config.yaml
head_dim: 32
norm: "rmsnorm"
norm_eps: 1e-05
positions: "rope"
rope_base: 10000.0
bias: "none"
init_std_o: 0.0
optimizer: "adamw"
grad_clip: 0.5
train_tokens: 115700000
Each number is 128 + 24 x the weight over its row's rms, rounded and kept within 0 to 255. Layers, rows and columns count from 0. Numbers have three digits each. The size before them is the row's rms in percent of the matrix's.

# layer 11 attention value, 64x64, rms 0.153, rows 0-63, columns 0-63
090:133132145099176145132152104111139058107146129166149131128163131134163153099155142141159113155151167092128109128090139155176125125137141124088094134140124132125159111136121137139085136095140155
113:158152115151128174089086152148137147109112099104135131144081125124163183133134116135163107111139152125114142090177146128149118127117117124159141087127113106127162168129125113108099136165096153
108:160136080130138133091129155137141150126126113118132123123106137127124170128179099186128127122146129107112123097145139137152142125085121080149105161111136160125161127134146104132173097200124135
116:115177130141157131136166130147130139138123116156094135145129146121157141108094132075113152124068139098137130120153088139087129165110137148155128089083126127139110110137175117110155133118129179
085:170166126135101132114113153137143133108105152135117102072094144177133149105135065128123137098110122120127156148183139114142141134114119128146123089104111131128152101109082073141128131112131104
090:117118117133150144116116116153125156130111108111109154151102157135127130129174156107085137085144161146128115089126129116136094092174114133155162107077061117121120159103161166112123133110125131
088:121120134117124144103142090177109133093130136129127161112171128140169155159070141166145116150152147108141160129152178147159129129121135128115107103111100110143119186149156157100113156120120128
081:148117093160120108168165153106167115137120089152135155148164130114107075117131096175116164120153101103129164165128131119156099150126119084126132132118131130111147127118119107164131112160085133
098:167157182131137130129118132108106125117160110124134113147138149135118123131120118123127127124089149136165085103162185126063114193123157117118118125115099092128116135169159109108127145104150133
113:120147132124143179159123119134128130093129117092134160152136130129161124080074126149141110092070161122130147113117115156135127115089159095124154116111134120142127169134091132092144140091103168
109:123106155144119151124130155111111157123138151154159072183143129113145089133152185118159150146156142148132083109111129104132098117161149152117131137162112154128116113137152109153174134160121099
074:113115091155138131089119132126097138131165155109161154124130106175105123135108171091121171120140139144113108123148108114170116135127111119140162151175164127136133112125099127143188162142134084
106:135129152157091150088107186138131163160172134126170076109124119145104138129099154128162115120153179127124092121114122128168134142126151100120130126149111131140157170134140113155124119148130085
089:133134145119124117133132162094106155087120116066122112137144097112128091147158125113134127146137109141126151136119130144073169128156128198123152108101148087120116145097111115130085094102153119
109:099138131134155161150116144167140142108125197100099125131147130167128117170125121118175110160091115148121132114161081141132145130136152098127146113103130071126140085139160124100119122120141155
102:104105108113144122115167148107128122140186149121136169121156161117114147115140110114075135078115107133111122158160129113177132152123145125158135146136105129134130089105122147111197121165123152
086:114084110125133107109124113102099151150097176097110150097102083126163088135138119135145142159108167122100149137167145138119140140118135122139117155098142092133119184105129125097103131127112182
095:162110127137147132131085117105111135175145157168138108124095112110122123146115120130169135104084083132153142167132114169152126124115137097153157126101132064101142127138165089107114125155150134
116:131189166122123174138111141118159110086126106146126164101154157118143135139145098074138105128096134101134110128144112129113155106116097072140114101113144147145109144125136141092146128075117147
095:111127133123143129108107171086147125081151146131082160107103115059119152131161111097097135079123135131143128125127084132110135085125132138104097164153151130139142109135091104124149115126146105
096:121105143121106123148158133062099119125157125169145149108139097104145096144118164123088124110106082164114125140105130142122138133129149187124150150150129105103146104146115149167102092093122108
115:090143143139105158156134096090149112090130122147154111108149144138105149118094147067162101165144087144143092154089097102090132106131174118099120127154132150122112120117150144116123134110135115
107:165140121124124169135101123176177106136121124116101139121123134179088133178151104156176120159108100111160140134114092130122178158133120102134165093145159120134108118109118136110125125149112122
118:135123121151125139086128132127099111110112098086137086147158141149181130092135131157123114117083198146130165122160156135159140133142109116128086145144111149142073125132125143120127120101097120
085:114111132148120135131137119127148146084133156127123163161166162174163156123133127111169117169137132147116132119154084136100142118144125114139136070135128149130127132094160131113189143090171156
091:125133128132137111164172177133154122117109107176114199138140111108126112156129114127180139121166135112127139140145110169077161155098131118148126108088134093113147112120126117097122116135118159
106:128153130137123163111089137106146112129101069119136119144147142103136128125101111148172126127114120118164119123146142159131143097133127079126088140130139114135121156120177153114052137150131185
086:143099143119107135189112117074176108164156074109117169109141113111109124109161145144143117130152089133115127148104129099164146149130134146123090138102128118106142136100103142160099115158133124
125:109160161144141135136102104118157087113125119136114142108089143113103161118156129136094105136213087125119094139104127123103150116132151122093099138191134111136149099110145116139113126118139103
088:174148121115141150121164077152132124127132127118134113161102153150176152091165132172087095126125097140129134121115146094150120118122090173118152123089118138113155123139103091153125103152106105
098:148117145135128114126140119116125122114088094168117118156109143129139113147138059170170113119150150122119168114144109142173158153088094107161116107119133139115138089092147117085118113124109166
088:121079112104108122116133122197114145122111153147124095115106097125151137128129139152103138161084131107136126121119116154155164131135132140089144154103156111144146156146104184160142094121075125
106:130111127114121157158160098137119127148130125090098104148135105143144062126106087157187125128106133137142126071131099155148187142154118134128173132138141127115148112153151109154118126116121156
105:115146136127099149124119156079102127132125088113127149138126173131148116133150135120141095094138154115113157115112163135138161066080153099156087094144119122118126150143131119098117114064121144
104:137133074109105129121088103078136106138133133132106125114135145142125091140093123161113113119117137127181116141123177134127100124140090139117177102132109133135120196159121129086086125128150115
109:120133153140152143125139142168133113103123164097156127117122148144110125124183141132129095133094130150109118135085158136215159111078137144104151125143137146134169148103140111133160099111115120
102:159100153134117127153103148118150136121130171115139177126143126118092091084127100140119125127116118123125102142120106144187149123157126129130144122125198110127145189086149080121101126124124133
110:121134178121116149137156127097150129148128140107148108109134099102108124146143128151150104119165097128211140130140141091136094090108151157106128182138146109094138135129150119095136090143148118
099:143119129158154141121144177104153148129124169114132118132144130119108136114125168097092144152146129157126105152118134072133116132173136172108089150121074138114148116092134172121162103150115161
106:111133168117136149143105111131145104134138109124159160115138133122100185107168136116151130151166131120092120116109117150071149139081161127157108167075124074134112099128132110120103125123107137
097:110100132090103126131127119093128164113165121120135153136136131127117119125148095181140138164123138113096113151097205160139149139124112163157140135126091130144113170151113146129109105153085164
074:137106170134131128153095155060119106117111057133122109133154151134148127117131114149088083153145140123118135120170129095137084137113108136137117155100123142097117109120145112104092088108120134
113:135132142104134065159129146121114137130134105111103147136106123109106066096107109153089119122125121104108143134151168147138148100150060132155128102080119100118100150135131096133112119141164129
077:125107123157122132145099110127095117137137094141113195128088111157149123156105093136125148120119123124110156058097095157093141099126131119131121089132143101117170116135153112124150166122109093
081:147112155085161124139138143145118125109102142142132145143163123103131091146139129128154124128135156116175122121156093120090136112145128110154090145077112139123135111089182138069117100136168166
087:128139147112151127171104105115138133150160137108127108092114119086096165154087170102167119098142107143134119133132160094133113149100145160115118161073143118130122119107107136120117104076114165
082:133158120133178155130131139099114115153130104178141067124144162151123136133078125133145140118149136106143140114159107129116110136117122113141173107137136167131124072125075091124151121173144115
097:113159118155130131089129139134118096098145101173141139113137165151116123151085125127141149122131149120150114189164164136115098101102095139121140078171141169144108127132113103147118109085130110
104:140102142109119126117103080135146128117130142150161159098099118103141140084124161134087120107109114099076147136142155106183089144090108116132138138147101134126094162102158161121138116136103158
093:120133136136130107142122180145114117103113103111118175148114151104157092089160109150142100131159141113095179129119155136107121131136142088140131091105126113115121179149095116088138109118084162
101:109105132106101105164090128110140151147139168206152095151127122093111108146163090106147122132101110130117110112119098102193137139126138121142128134110150153108133109107135097140132121136084112
103:120127101128135173123123104099121105147109141142145121145143090141123157183116159126125122129151110146129122078128086096103103140129137186114070151111134147126161089105120134116164142097133166
088:133124117141116110138093138143112158148150168126144108181185112122109150098102137113130140102115123146135105119127053107163118132119116128179108160157117117121163141092134160150161133161127117
117:143127125151110146112107098131109133123133125177119052110111118124135139123103148144139131086130136112141117100159097091134111140163080139125081088155108177131108114143125118137136161112150087
137:133117096112143101118103116121109158089102115104080152135116103123151125091164080111140102140122133083128151126139150181152173101146149116119119114112116108158120141152131148126083139077144147
104:148108169108155105149139163088154146145139074134138146116112106120107136108106075150127115124128104098100129144146139172134159127128076122125137144106155109109076124145112074122160107133124122
118:133125095110129134150130100096138157184137108128136116140167118119098147098099142122100139099169084130145115125133087109144150155156141144137175117124115165107162107125114159137166105172090118
091:150156096113113127119152100131102150124088118141091112124098115140172112136147135113156130094129111149135151138145128124128161099200139134127118069103155103143112109142177127119125111092151088
096:107102100106144166152137127076149088118144132044116157136146131129134147146107132124105135104070118140142145126096127128120140128077135145137129145126132124132134146126115124084112129083162170
088:144162172107138112171134143130134116155139116120139135128119104125112179098157147121177150103147105142076127145101126127114127155122141160155119113128113118120150099122155116151206141081147111
099:131131160155109162114145176141112133120126108131112123156121143158166098156183142146115116136095145144162091110114084124173111111116091112126115142122165153115164094116122134115109133069116119
093:115150133127154122133082128138131104133100105132134095182081122131152133106156123140105089135141123107147110118127167167148150109068142131137118126113161126136142162129086075137116118126166083
098:128161122135136076128152158144156154100139107148148095138095145100117092121137073157110095166093137111143125180080131162138113136089139118125125179142135139121103145130144102135126145144110141
101:124151109108127105137132099094194139168149161180123128153113128122115115146127123121152154151116104093152079131136159165136096133102148133116162154147139108119145107135156093125117106124170168